Part of a small language model's weights.
Size: width 256, 3 heads of 64.
Architecture: LayerNorm before each block, learned positions, no biases in attention or MLP, untied embeddings, normalized queries and keys, gated attention, capped logits.
Each number is 200 + 30 x the weight over its row's rms, rounded and kept within 0 to 999. Layers, rows and columns count from 0. The size before them is the row's rms in percent of the matrix's.

# layer 9 MLP up, 1024x256, rms 0.0455, rows 245-272, columns 128-255
098,193,190,214,211,176,239,195,162,184,202,199,196,178,205,218,152,164,195,178,172,188,246,203,203,214,204,209,156,251,263,199,217,242,238,195,211,194,185,160,208,253,205,138,200,194,188,159,200,235,270,171,152,217,196,160,126,195,197,196,179,180,157,236,198,211,215,182,220,191,211,197,196,170,219,221,214,206,223,163,222,189,199,165,218,236,181,178,228,215,168,245,166,191,174,152,199,209,279,207,197,180,158,233,227,186,150,272,256,238,171,212,236,204,172,222,229,198,256,208,224,298,169,230,225,239,188,156,197
099,224,212,215,182,195,157,234,246,245,145,202,198,200,227,193,214,197,288,209,226,187,205,200,186,201,204,226,190,158,184,199,165,211,228,200,234,183,188,225,155,263,177,167,246,162,163,192,206,234,166,189,210,216,182,218,150,175,242,192,171,188,207,165,201,169,213,184,235,176,201,177,179,208,168,253,191,218,161,233,165,225,240,249,225,215,282,239,199,259,154,213,152,129,203,187,214,242,195,222,185,231,209,204,259,216,175,177,161,228,182,211,240,188,206,201,238,233,193,263,193,217,233,229,207,110,178,194,215
113,190,243,230,194,231,201,208,221,187,188,138,189,234,183,185,170,225,172,180,272,152,245,236,195,245,204,237,204,254,168,197,186,173,210,125,207,219,187,202,230,193,275,126,178,209,198,212,204,215,234,212,178,165,196,219,164,190,229,189,211,195,185,259,224,216,224,176,158,195,219,228,193,157,187,168,228,211,241,178,198,190,253,235,175,193,236,201,183,183,147,177,140,154,179,230,205,170,257,272,187,262,202,230,198,174,215,218,179,206,211,187,242,202,186,262,134,198,219,168,194,243,248,203,231,183,241,148,213
084,178,232,175,170,180,183,179,207,228,243,219,194,184,206,191,169,262,182,235,177,228,198,225,172,162,167,163,189,231,162,189,181,236,219,187,242,271,207,187,209,143,147,228,217,223,148,175,189,217,198,230,240,202,281,160,143,187,217,178,202,230,159,186,250,202,259,233,219,170,174,162,181,179,264,237,265,220,230,180,163,231,186,228,185,214,219,184,250,214,197,212,208,228,196,155,174,145,213,146,262,211,232,170,190,184,163,283,217,143,239,209,224,191,244,277,218,152,189,247,178,253,228,151,171,217,217,212,207
101,179,191,223,173,162,273,190,173,163,208,203,205,173,222,181,156,165,148,203,202,211,257,160,210,184,216,203,159,199,269,190,202,222,253,220,267,192,174,248,229,215,221,221,167,165,204,210,196,209,215,206,247,225,173,190,199,197,199,203,151,186,186,199,172,191,209,219,236,217,215,192,158,186,211,185,164,235,257,167,249,238,221,214,212,221,190,219,187,188,205,253,213,179,250,151,181,157,218,149,176,195,263,226,196,266,207,209,188,240,227,195,228,141,153,178,203,179,185,147,198,200,184,218,201,160,199,193,185
108,193,200,223,191,188,190,158,213,232,208,211,244,197,173,210,185,130,184,213,251,210,208,223,138,209,230,210,164,220,239,205,199,163,221,223,204,214,240,201,178,201,233,195,148,185,238,228,176,224,176,162,206,241,213,191,206,204,219,148,240,155,186,252,262,196,213,226,179,195,148,222,171,214,211,202,176,207,231,190,200,218,246,241,216,213,212,230,196,224,198,163,237,196,180,186,164,116,227,173,230,131,149,141,218,221,194,166,155,207,187,182,188,205,173,216,194,206,242,194,253,178,144,193,173,205,219,217,230
105,178,250,180,170,211,216,157,213,173,219,177,195,203,229,249,177,212,164,159,220,162,179,162,199,243,177,235,142,212,263,148,153,205,197,195,252,184,198,188,136,110,182,167,202,218,217,215,198,192,267,226,165,234,211,189,220,199,174,168,182,205,181,181,201,191,188,246,206,189,178,201,204,257,199,218,181,169,171,205,176,206,236,142,203,220,216,226,250,216,224,205,267,172,187,176,183,196,221,206,222,188,243,236,231,235,143,256,183,222,201,177,249,239,273,175,129,213,226,196,187,230,196,208,176,183,214,158,215
096,196,199,220,221,231,150,215,136,210,158,209,150,194,249,222,221,236,241,119,222,216,188,214,191,253,145,216,159,175,199,149,191,154,190,176,198,204,219,194,173,225,244,254,189,225,208,209,200,268,216,267,143,221,235,205,176,240,153,201,187,240,233,260,211,208,223,204,192,162,196,233,224,162,207,181,182,178,198,162,184,233,177,137,171,152,220,202,235,199,167,216,241,195,192,233,174,220,171,212,186,221,196,196,148,244,179,189,207,219,205,141,191,142,213,239,223,188,187,172,206,186,167,172,181,178,184,197,185
099,200,223,186,191,206,153,228,178,181,195,199,234,168,170,203,242,208,180,216,183,135,180,143,184,240,196,215,188,185,192,207,209,143,209,214,208,191,192,240,190,148,200,130,234,253,242,157,222,221,256,215,195,229,213,192,214,232,204,164,181,202,196,247,164,287,197,201,186,195,209,153,178,201,166,201,211,174,186,225,213,300,249,222,228,225,201,241,188,189,173,254,143,225,229,209,242,242,224,219,192,275,169,178,175,186,195,210,187,244,186,243,166,181,161,182,265,184,157,194,230,183,221,179,204,137,194,175,118
084,204,180,222,184,214,200,248,199,186,227,152,207,179,254,175,207,181,248,160,234,185,220,198,263,227,237,212,177,250,236,157,124,236,164,195,211,196,181,191,157,203,230,200,227,157,211,184,215,215,273,222,214,174,190,141,189,160,199,143,221,203,237,234,160,181,150,209,139,221,206,191,150,205,212,185,229,286,209,233,208,218,231,178,225,190,215,164,234,218,217,157,210,200,211,184,153,177,232,195,172,172,237,162,183,173,176,163,185,205,210,140,206,236,181,267,173,203,205,210,177,176,245,229,227,188,228,175,143
093,185,202,182,199,213,180,153,214,226,196,230,183,196,182,182,155,185,164,233,206,205,217,137,235,187,225,213,181,232,196,229,228,230,204,181,270,265,198,205,202,203,223,183,194,245,179,187,271,218,167,192,184,155,250,208,191,184,215,184,214,245,186,224,154,164,169,183,224,174,196,187,204,218,190,176,182,187,228,268,252,208,230,247,226,167,219,195,233,226,193,220,218,197,152,183,182,146,212,157,165,181,223,222,283,189,198,251,221,204,159,220,213,195,213,195,150,240,195,155,185,219,207,251,160,267,195,157,200
103,207,215,233,193,134,205,172,206,186,257,185,225,268,260,183,145,172,193,181,176,213,237,196,193,155,215,275,215,176,174,198,186,140,203,207,239,174,250,184,243,218,190,165,199,234,214,192,182,131,210,207,203,251,187,203,192,181,220,225,192,164,168,133,155,185,153,189,174,198,215,211,213,236,230,202,184,178,187,215,215,224,202,205,254,177,253,203,186,162,135,232,202,189,189,178,181,212,154,166,184,217,196,239,203,157,147,194,233,188,195,153,223,179,159,180,229,219,186,200,218,192,146,174,179,223,231,188,201
105,208,236,173,195,221,204,166,189,199,233,200,248,214,269,212,205,171,205,223,242,169,154,219,241,179,243,213,174,217,261,153,166,202,246,229,212,240,203,178,170,191,170,173,173,226,210,157,200,199,206,178,174,226,233,178,252,199,200,192,258,178,197,168,250,227,195,191,185,186,214,141,176,202,215,230,200,230,215,206,182,199,222,215,254,173,245,203,203,200,225,221,255,226,168,214,233,138,242,190,242,219,184,220,252,192,239,226,205,206,182,227,234,165,249,245,219,235,181,142,234,210,184,172,168,215,201,182,101
100,137,212,206,193,180,207,183,276,247,158,225,189,207,198,157,243,193,210,187,213,191,249,223,197,191,165,196,196,146,235,169,146,197,220,203,230,152,137,225,185,178,166,184,220,227,188,179,189,142,176,180,187,174,244,241,128,182,183,198,194,143,249,257,153,203,173,213,224,191,172,218,157,179,210,210,171,178,218,221,227,206,186,175,187,182,255,241,156,200,244,202,242,176,188,181,206,181,221,246,193,233,179,196,209,223,174,234,211,234,180,200,260,185,254,224,186,218,226,206,254,193,155,224,224,186,208,189,235
094,120,265,208,191,156,216,173,191,213,207,191,200,276,202,174,217,195,220,187,236,187,175,181,160,223,164,179,198,222,165,245,242,210,209,250,215,192,175,163,221,185,154,189,190,217,202,159,270,205,222,195,210,167,210,181,219,254,187,168,213,206,182,183,236,240,271,199,140,175,178,175,225,249,147,198,244,181,224,235,162,198,159,128,236,226,184,250,222,183,214,191,226,232,248,180,240,178,199,213,241,207,243,168,155,250,197,252,234,207,209,139,228,198,206,180,180,238,201,228,165,170,175,200,211,174,175,226,153
097,232,214,178,181,153,228,187,202,208,187,204,233,204,211,244,193,235,149,172,231,105,234,223,218,180,184,153,158,192,209,240,189,147,176,179,185,179,203,176,152,194,200,201,193,211,287,158,225,235,166,206,197,195,163,193,185,231,194,174,250,254,208,167,216,197,161,200,228,223,213,246,189,198,218,180,186,216,188,181,168,209,192,242,198,234,222,207,167,213,254,201,181,191,197,155,232,166,195,202,226,213,164,183,212,207,178,168,195,223,151,163,291,183,174,175,212,224,173,189,216,227,190,187,224,226,205,168,180
092,159,176,195,191,220,193,157,185,213,257,213,249,228,293,179,209,221,179,217,274,252,217,199,162,219,162,177,149,190,187,147,170,229,223,156,167,221,252,157,154,241,225,188,226,188,171,109,187,191,126,178,186,193,187,233,206,232,204,188,230,230,213,192,106,245,247,191,240,207,141,205,207,250,206,212,226,203,193,197,222,146,194,250,201,193,251,245,205,183,171,166,229,209,211,179,190,209,237,230,190,194,219,209,188,255,178,253,187,166,274,194,194,209,207,164,215,257,159,208,218,218,185,244,169,195,153,211,255
087,168,204,157,217,232,182,204,205,197,184,209,171,229,211,186,192,217,185,167,205,175,194,227,205,220,192,204,209,195,269,226,184,182,184,164,160,185,209,177,177,243,152,210,155,231,195,214,230,204,231,206,192,153,246,197,222,192,163,208,196,144,251,183,244,183,184,218,229,224,243,167,143,176,211,166,232,161,179,120,212,201,217,227,188,163,206,226,198,215,155,186,148,155,169,230,234,171,190,182,190,234,212,185,190,168,165,210,204,185,228,219,263,190,218,221,187,232,199,169,213,275,194,220,223,228,272,202,170
100,182,188,219,181,177,196,176,217,216,196,163,211,240,232,190,231,191,216,240,233,194,211,208,198,193,169,141,236,207,171,243,192,247,134,203,303,186,150,191,216,232,244,200,150,214,201,207,158,243,201,154,198,220,160,177,188,207,193,226,258,105,166,195,197,245,171,180,165,203,196,226,189,247,177,149,219,148,185,195,182,209,211,194,250,168,195,163,235,179,230,187,186,176,171,204,219,233,204,226,160,200,255,206,193,199,224,185,217,245,153,192,219,191,231,203,247,217,204,221,149,195,206,167,216,242,223,231,162
111,156,200,194,189,231,110,173,189,229,219,176,207,194,227,209,206,229,163,229,259,214,212,217,139,197,170,177,155,198,196,212,185,189,180,236,211,207,270,237,158,270,208,161,226,225,173,174,205,174,216,209,176,214,158,214,224,174,243,178,235,214,292,181,178,212,239,176,227,219,181,99,177,204,182,228,156,196,221,194,185,195,176,194,200,212,229,203,256,152,131,205,176,186,200,181,206,235,210,219,218,164,173,150,172,214,191,279,210,186,183,157,204,211,248,226,171,216,180,210,185,197,196,198,230,234,164,177,194
103,213,214,245,186,181,226,213,203,205,236,168,196,182,160,219,190,260,195,185,201,226,239,242,191,206,181,201,210,184,216,177,173,155,170,157,225,202,165,173,151,213,229,179,207,290,243,163,177,185,169,185,175,193,164,214,244,214,229,167,233,234,222,191,206,172,177,251,176,210,225,215,194,187,186,151,194,188,210,189,220,163,204,214,214,220,208,218,194,161,208,213,215,150,228,220,179,158,131,199,226,159,123,251,231,215,199,228,185,209,197,147,139,225,188,194,186,210,186,207,182,179,161,184,206,235,146,232,154
107,193,197,171,162,208,201,206,192,208,208,207,164,255,196,184,185,179,177,200,228,170,239,207,189,199,208,215,167,224,226,197,169,237,235,165,198,179,169,163,188,203,220,189,187,198,170,208,178,221,260,172,154,176,190,182,171,194,230,126,239,159,222,218,170,243,228,152,219,197,165,231,265,179,222,245,186,241,271,205,219,181,243,231,183,206,233,210,230,181,187,205,223,213,189,169,205,228,224,276,228,244,242,236,238,235,232,263,210,204,158,146,184,209,254,196,157,174,218,200,174,251,154,218,243,261,210,186,227
094,196,270,198,187,196,166,219,264,253,220,221,206,237,228,165,194,157,184,243,252,175,178,202,167,200,216,176,210,267,184,180,200,244,222,156,248,167,236,226,198,197,223,207,213,242,220,196,198,162,242,220,226,191,254,218,186,219,177,169,250,200,152,178,220,200,215,253,204,194,226,216,168,264,168,172,186,233,254,147,242,214,216,137,152,168,211,207,247,185,154,178,204,192,163,242,239,201,190,197,187,159,171,175,220,181,181,238,173,225,171,213,171,233,215,188,216,230,190,182,221,260,205,166,227,182,180,217,191
105,194,236,139,174,243,191,188,153,162,251,187,258,200,217,188,205,165,180,176,154,176,203,235,224,237,194,274,209,176,174,195,236,204,163,208,174,160,207,253,191,220,219,225,247,261,182,200,247,216,206,229,159,222,183,186,151,231,240,183,200,213,165,185,231,212,209,239,147,243,166,191,215,163,255,193,183,186,192,210,191,200,203,158,193,247,212,235,203,247,199,172,195,176,199,219,193,187,190,214,195,207,172,247,229,214,188,198,178,280,147,197,236,215,211,195,167,178,197,184,187,200,207,221,223,184,153,187,227
102,180,176,218,203,206,203,203,141,233,210,201,186,215,261,222,214,206,189,197,223,167,162,197,159,183,182,156,165,269,167,165,153,176,199,247,210,227,170,211,165,262,207,204,188,218,241,172,176,200,236,147,155,227,240,207,175,223,225,172,173,198,166,234,220,227,228,236,204,224,179,167,185,196,222,200,185,204,211,235,180,172,180,208,229,153,288,253,163,173,211,198,199,242,197,234,225,233,204,198,225,198,203,173,263,141,202,167,111,206,187,180,226,224,212,227,178,193,191,176,203,172,197,242,202,194,166,189,197
092,193,215,144,225,162,224,221,208,193,229,243,167,198,257,179,177,219,175,218,173,160,198,120,213,227,220,185,200,180,194,181,212,154,188,247,215,186,216,208,205,179,164,197,170,203,236,182,245,194,190,204,191,199,222,170,166,193,221,201,212,223,220,259,170,196,226,212,184,190,238,201,187,174,294,185,194,166,248,199,223,235,165,183,182,197,182,196,247,182,216,191,213,227,220,218,176,207,159,136,168,210,258,162,188,135,228,221,181,208,223,238,226,178,246,270,260,162,176,220,210,235,194,187,213,216,222,167,162
102,183,221,218,183,188,169,222,188,227,221,205,180,216,204,216,215,200,212,240,166,175,197,163,159,182,244,157,147,199,224,189,224,198,193,213,184,189,150,231,183,202,195,186,193,200,204,152,261,170,182,239,175,183,204,222,160,181,202,209,173,237,236,236,215,217,196,191,180,243,215,256,234,220,200,204,249,204,202,214,190,232,231,227,254,234,187,242,188,218,185,180,269,179,226,225,208,189,230,135,188,224,229,166,211,178,277,174,249,249,191,210,196,173,160,199,142,181,219,182,186,148,196,134,211,162,179,168,194
101,176,142,180,184,152,176,166,238,196,201,232,229,207,203,220,190,246,157,222,229,205,244,192,197,232,289,192,180,240,227,164,118,212,166,187,194,246,192,195,169,237,211,221,187,175,201,248,185,262,170,179,228,205,199,162,212,149,202,204,179,216,161,111,179,283,213,224,255,233,199,191,201,226,267,182,222,145,204,172,207,155,206,195,187,224,211,210,174,222,151,192,235,199,203,184,196,224,201,186,245,135,176,194,209,213,247,198,176,165,155,253,186,201,196,252,241,208,222,206,253,175,242,166,237,209,230,163,179
# layer 9 MLP down (transposed), 1024x256, rms 0.0374, rows 245-271, columns 128-255
103,204,211,172,200,183,180,240,203,196,180,183,183,223,209,190,188,173,225,253,225,215,196,172,217,254,181,186,154,194,156,186,168,171,138,192,229,209,108,182,250,240,224,195,238,244,134,194,180,213,158,188,234,153,229,212,216,247,195,177,217,197,187,169,214,177,200,234,249,178,214,189,187,172,181,222,196,211,213,191,185,192,197,196,189,181,179,237,164,185,263,132,171,160,218,214,158,177,202,209,244,188,183,219,221,270,131,215,185,171,228,230,210,222,172,206,173,173,131,169,247,224,198,208,185,245,208,220,241
095,185,221,200,82,202,188,209,187,164,172,247,186,174,191,160,189,179,215,211,186,191,152,210,157,213,251,199,210,243,163,222,239,163,207,154,165,149,152,168,224,166,240,212,158,201,236,206,198,189,225,219,154,186,208,240,239,227,239,194,243,222,171,250,211,178,185,235,153,181,192,199,198,204,198,229,213,193,214,233,277,199,213,217,194,195,202,197,215,170,228,197,240,172,212,180,194,255,232,224,224,205,237,166,176,230,199,165,190,247,145,220,203,187,137,208,167,187,192,217,216,222,220,211,207,236,202,196,205
117,153,246,194,206,178,230,251,253,153,206,193,211,191,225,221,246,238,240,158,195,230,235,240,224,202,208,244,211,209,148,263,200,167,173,144,216,211,174,212,220,150,253,150,196,184,164,182,193,206,260,232,209,191,253,189,150,187,173,202,209,181,158,208,200,158,169,239,214,220,208,200,220,168,198,180,199,208,202,272,196,221,246,247,163,175,212,125,214,229,183,254,143,204,190,211,202,198,247,199,165,187,198,226,201,158,210,178,177,222,192,156,232,206,179,250,181,167,160,264,228,201,178,215,227,178,198,203,169
092,263,194,168,170,235,182,225,200,173,231,163,179,194,198,196,202,190,184,257,139,173,248,218,190,164,239,217,220,166,205,195,265,210,213,211,183,223,199,225,228,193,192,186,248,238,207,195,153,205,171,182,212,211,201,208,201,153,216,178,205,213,255,214,207,192,176,182,153,145,211,185,172,240,173,187,146,197,181,189,164,235,185,137,187,181,160,170,200,251,159,194,208,142,223,183,196,240,196,196,240,162,225,181,231,194,247,192,221,206,158,167,151,201,198,179,237,177,173,166,239,178,146,214,179,158,171,187,208
101,254,191,183,151,223,213,188,190,200,207,239,248,251,210,218,178,199,196,210,223,186,199,235,246,215,256,214,192,242,191,198,197,213,161,188,236,136,211,197,142,224,174,186,231,169,204,179,251,161,212,236,217,158,219,174,209,207,223,227,197,208,206,183,210,190,206,178,215,156,208,188,237,222,183,181,196,218,239,187,249,207,193,163,239,221,215,197,154,207,150,218,258,249,213,184,214,238,178,180,215,202,169,228,182,193,219,193,182,228,198,225,181,232,138,125,265,225,195,142,254,209,202,125,183,184,186,182,188
111,217,205,164,166,198,188,188,246,188,184,200,190,206,199,188,239,183,153,161,241,179,178,187,266,176,225,246,200,212,201,222,206,187,167,176,181,249,188,231,199,254,203,244,197,192,177,191,165,237,174,191,190,165,198,219,228,262,157,218,242,159,234,218,199,183,226,192,210,245,192,202,265,177,189,205,230,189,190,188,246,270,190,210,197,237,228,220,162,192,174,200,198,221,197,206,260,216,143,238,164,269,234,156,201,147,167,165,177,199,224,188,184,261,163,195,179,238,189,189,156,191,206,199,174,118,178,192,255
083,203,247,179,176,166,200,171,177,160,165,186,220,191,249,212,184,181,202,222,204,214,192,153,212,183,203,224,186,214,177,164,202,228,209,189,218,221,189,219,186,219,154,224,230,173,160,127,227,181,224,195,159,233,261,181,219,202,168,227,208,169,194,196,227,267,224,284,245,219,257,157,170,197,192,282,211,191,158,233,189,204,144,144,174,249,220,232,186,231,185,182,210,207,171,166,214,226,224,224,207,201,183,213,178,216,180,197,162,220,209,165,201,156,264,173,186,190,232,124,223,210,207,216,239,208,194,211,221
100,218,235,181,213,124,247,190,261,199,211,208,230,212,230,197,286,170,204,290,191,180,199,221,171,136,290,227,238,170,158,261,196,218,189,126,211,208,209,185,171,219,210,217,216,161,220,146,207,206,146,182,255,180,209,205,227,199,222,216,193,230,179,214,235,225,144,171,224,205,221,172,202,189,210,172,163,229,200,191,222,182,203,185,207,151,122,171,175,161,219,243,181,203,200,169,172,178,213,203,213,172,205,193,186,171,214,223,193,192,161,209,204,197,190,170,218,219,197,143,201,223,193,224,193,239,181,197,189
101,194,212,185,219,202,200,232,196,201,170,233,181,232,190,174,223,223,203,272,250,244,189,220,177,192,208,217,212,208,213,199,162,236,155,191,209,178,133,196,242,194,238,137,206,222,245,193,212,222,268,202,202,213,178,218,162,227,160,220,114,202,176,212,138,222,209,187,212,195,213,170,229,230,228,249,155,208,233,183,215,155,171,191,159,142,131,190,211,240,240,177,197,203,184,227,135,138,192,200,220,186,198,226,170,259,181,184,211,211,150,171,230,192,180,190,179,251,239,198,197,235,202,156,172,234,242,236,226
093,178,219,167,202,211,255,225,172,230,222,138,219,199,177,165,197,238,195,210,192,202,222,212,191,175,175,178,185,176,244,195,248,168,208,179,210,207,183,243,223,195,269,178,209,191,192,186,242,205,156,242,208,263,165,241,205,208,173,218,194,191,197,261,231,218,194,217,194,153,190,169,194,212,181,202,239,162,236,152,199,247,155,206,176,184,207,255,193,208,116,187,159,204,209,217,200,154,218,179,219,200,201,233,207,198,191,188,165,192,195,196,213,210,219,153,214,185,126,192,204,245,188,186,234,203,246,228,192
087,221,271,175,197,188,186,236,156,232,205,179,229,182,197,180,261,263,186,162,220,183,214,209,224,193,165,203,211,214,204,197,174,214,211,193,146,238,204,192,219,200,241,191,198,189,202,160,172,210,183,172,167,268,194,197,164,204,198,210,207,214,210,239,215,205,218,183,273,183,259,161,168,166,221,198,206,179,220,187,180,204,181,206,185,213,182,210,189,214,174,215,181,232,168,246,227,218,179,199,200,148,222,208,118,217,222,159,169,159,172,178,206,217,206,170,228,172,211,239,115,195,220,211,196,179,204,198,211
095,201,182,165,197,203,278,159,206,218,153,214,123,186,226,190,269,184,209,189,203,286,140,237,156,228,167,140,202,244,144,198,164,244,166,225,228,196,176,226,226,223,149,174,234,184,137,152,162,182,176,174,199,204,153,189,201,232,195,183,203,181,228,169,235,219,221,212,225,212,271,199,230,233,225,214,166,265,229,239,173,231,224,144,232,225,195,162,194,204,204,159,221,206,179,216,188,234,201,187,172,182,159,209,203,212,183,201,202,257,219,207,194,204,183,200,192,176,168,152,195,179,195,179,172,240,220,231,239
100,195,273,192,132,158,193,183,241,182,225,225,167,171,251,192,204,166,253,204,187,251,174,189,211,156,178,168,178,254,220,148,149,182,245,186,160,220,174,273,188,208,211,147,266,233,194,182,181,175,250,202,180,220,186,195,250,258,207,194,209,179,222,184,218,235,215,143,187,183,197,149,185,210,191,235,186,218,182,237,214,158,199,192,170,161,195,226,204,228,173,136,246,203,214,156,249,189,223,215,218,242,167,189,141,226,260,242,195,169,175,182,175,174,203,219,263,211,187,209,187,162,239,206,178,205,176,221,184
103,180,169,208,160,161,146,219,187,224,246,163,188,175,194,196,159,212,192,211,234,163,209,197,194,180,194,249,211,214,163,240,211,207,158,190,113,154,184,169,195,237,186,214,159,184,178,203,163,205,166,147,195,248,211,139,231,141,175,179,225,215,149,140,191,245,192,204,227,192,196,225,169,165,211,210,206,201,225,245,175,166,145,158,222,194,176,176,209,231,190,237,143,154,226,190,171,203,199,205,228,190,178,232,202,234,172,219,225,201,188,173,186,230,181,189,186,171,196,221,234,218,225,167,193,214,252,225,188
092,220,202,163,229,216,176,181,215,223,228,173,237,162,188,249,211,196,200,224,192,196,203,182,204,157,216,232,202,204,219,168,195,178,201,160,145,193,198,209,156,190,128,236,205,204,197,216,211,173,163,200,181,187,197,140,237,181,219,194,199,154,232,168,176,241,195,209,166,208,275,196,225,186,190,183,153,231,141,165,215,165,183,253,204,200,199,162,203,192,225,216,139,270,170,191,203,213,227,117,222,222,170,174,163,194,201,225,182,193,216,241,192,238,164,197,272,146,209,207,176,222,209,216,179,215,230,218,210
091,185,180,205,149,183,206,167,161,174,184,190,243,169,188,186,172,204,197,186,191,175,216,137,189,200,214,219,210,245,214,216,208,186,218,191,208,196,189,165,151,197,161,165,212,220,200,238,203,237,214,185,175,247,250,172,203,227,215,170,207,223,157,198,166,181,278,207,207,196,233,189,215,241,167,191,207,190,188,222,186,230,152,210,200,219,192,210,161,190,275,213,234,194,116,228,221,188,229,173,183,199,221,244,165,215,191,259,212,195,227,190,251,152,214,214,182,237,191,184,238,191,184,195,227,202,200,210,240
098,174,148,187,209,132,182,229,185,266,223,146,225,227,206,176,196,217,215,159,192,135,188,199,200,182,169,236,231,179,211,210,165,202,153,208,218,209,212,169,153,201,202,212,210,214,235,216,180,223,196,218,192,165,238,188,214,220,236,217,191,225,217,216,200,237,155,190,185,194,206,222,197,216,235,123,169,225,171,146,195,259,213,252,233,213,202,186,175,186,211,210,217,166,226,238,150,209,108,168,239,215,240,198,174,183,214,170,192,237,187,194,241,170,149,196,189,188,165,238,212,158,215,217,161,233,232,179,190
095,195,266,185,152,207,220,179,259,188,182,188,196,171,166,227,194,261,199,185,264,213,202,213,206,226,209,213,174,207,195,188,210,188,222,210,216,133,224,243,212,167,205,149,200,201,162,237,211,200,183,212,175,232,165,215,203,203,217,238,207,207,223,197,152,212,224,208,269,167,146,248,231,209,195,221,244,240,220,224,202,177,223,188,223,241,200,120,181,199,196,215,184,145,151,176,163,195,254,188,161,173,236,201,176,202,238,208,217,158,245,169,190,194,205,206,206,203,263,232,177,216,242,206,164,186,145,207,199
098,203,150,223,180,218,220,205,217,166,238,234,125,229,181,177,161,209,210,173,170,189,206,236,231,185,162,210,147,164,208,214,220,220,217,158,176,166,224,222,210,227,131,229,190,178,141,200,173,213,170,185,218,217,144,259,227,198,212,211,214,215,187,162,197,227,215,186,211,152,223,185,207,184,201,186,211,278,218,183,196,214,188,200,167,240,235,200,190,174,259,194,190,192,237,210,194,212,189,226,211,216,205,195,240,208,131,176,229,149,245,202,140,198,192,207,228,209,183,285,177,207,186,194,215,173,251,234,201
116,157,146,140,183,196,185,215,211,287,187,246,162,208,205,178,223,181,230,228,173,241,201,108,250,228,170,211,198,173,175,246,169,219,248,148,177,200,176,149,177,234,236,218,196,188,168,149,180,212,243,163,211,200,208,185,210,220,229,224,194,229,226,240,195,222,191,145,226,227,232,146,178,169,232,195,149,183,196,179,191,188,226,200,204,205,192,123,217,202,182,232,180,195,253,150,230,151,211,190,159,149,220,209,188,207,204,236,243,282,209,236,183,167,177,192,170,170,228,202,235,285,192,201,160,247,243,187,218
107,198,230,210,232,162,207,199,162,208,212,184,207,187,199,184,162,196,217,191,213,181,239,120,183,126,189,203,192,215,167,225,217,201,190,199,194,212,205,151,192,220,180,235,213,111,232,185,234,199,186,187,210,217,186,180,167,234,216,203,202,202,213,173,221,164,169,218,200,182,224,171,165,145,147,150,171,238,127,246,204,227,193,206,244,197,178,188,228,245,175,249,246,177,206,185,166,204,203,179,201,202,247,204,199,184,245,177,210,222,193,177,213,158,242,209,182,184,145,226,183,167,181,213,177,227,163,240,207
104,192,198,255,170,219,160,228,215,162,196,218,173,232,210,193,250,238,244,194,172,237,202,223,205,182,213,192,246,174,186,162,250,160,251,197,218,238,204,211,217,232,177,207,189,177,231,120,223,210,182,225,193,223,223,212,179,205,141,233,133,201,219,218,169,207,212,248,189,164,217,182,233,210,202,177,241,187,231,203,205,149,147,209,217,200,242,220,177,174,118,205,176,228,201,174,197,210,210,214,146,230,224,219,198,158,183,234,210,184,213,160,202,198,100,206,164,211,211,197,178,153,174,193,186,187,185,228,188
100,248,181,282,210,179,185,201,174,154,220,180,191,197,240,250,211,216,180,168,179,207,187,220,199,226,166,192,144,200,201,195,230,220,216,215,134,215,186,151,168,197,209,159,141,225,241,220,210,188,164,189,249,157,175,141,299,167,239,179,225,201,217,203,199,175,181,183,251,211,138,203,227,248,234,197,178,227,151,241,204,205,192,245,216,226,244,189,216,175,239,168,204,235,207,190,179,228,194,207,250,203,190,147,221,195,236,192,232,160,229,241,202,190,226,181,232,192,200,229,204,170,185,231,185,192,205,183,188
093,171,197,213,191,140,277,213,215,206,204,202,203,161,229,163,229,239,214,189,207,214,190,229,255,245,202,204,226,218,215,195,151,178,156,221,191,225,159,175,269,207,146,201,203,212,169,167,194,161,201,152,151,211,187,247,215,159,192,247,204,159,251,182,231,230,204,186,218,182,224,253,194,212,256,158,212,214,218,278,180,213,219,162,169,154,198,199,191,173,231,149,190,210,259,200,221,192,179,232,191,187,208,182,197,167,209,177,228,196,125,201,230,183,165,212,237,201,188,229,255,241,199,174,208,198,158,196,239
104,226,204,152,259,223,182,215,205,215,176,175,220,195,176,136,209,235,232,165,166,185,226,260,215,196,194,233,255,176,245,217,257,223,259,152,204,226,172,193,220,160,219,207,181,164,200,241,136,181,230,238,195,199,178,216,243,170,237,181,145,201,209,173,212,192,217,209,194,199,225,233,188,133,214,196,196,243,165,179,229,209,251,187,220,202,200,213,224,190,226,160,189,189,249,191,188,216,221,228,239,213,157,182,198,223,254,213,179,243,228,156,171,216,254,207,195,210,203,182,205,212,143,199,207,192,229,223,185
095,182,224,191,197,220,149,188,218,169,231,189,203,232,148,225,195,154,281,179,215,180,194,225,197,168,186,260,230,225,199,202,212,211,219,187,172,193,175,205,162,207,207,194,196,247,182,220,215,213,199,237,200,240,208,190,147,209,211,175,224,228,220,171,205,194,197,214,233,218,175,203,198,221,164,211,205,190,157,169,171,190,223,166,145,242,190,243,213,241,203,209,187,165,204,231,184,189,280,224,169,212,193,208,232,231,231,207,221,168,259,159,178,214,172,189,151,134,247,227,222,124,231,206,223,173,199,194,187
101,190,220,209,253,171,195,225,186,245,220,178,218,148,230,207,195,162,228,204,198,240,200,187,199,170,213,192,238,198,160,178,173,201,214,178,196,154,197,232,244,172,204,186,185,229,202,240,172,217,207,207,203,158,256,199,217,267,118,219,236,180,219,270,199,255,202,187,258,211,151,196,203,247,201,208,196,204,166,166,168,206,200,211,205,213,163,208,220,181,189,181,210,223,206,210,140,257,163,228,184,218,245,186,181,234,157,211,235,228,182,207,204,200,200,189,277,171,234,183,187,253,195,170,221,198,192,190,197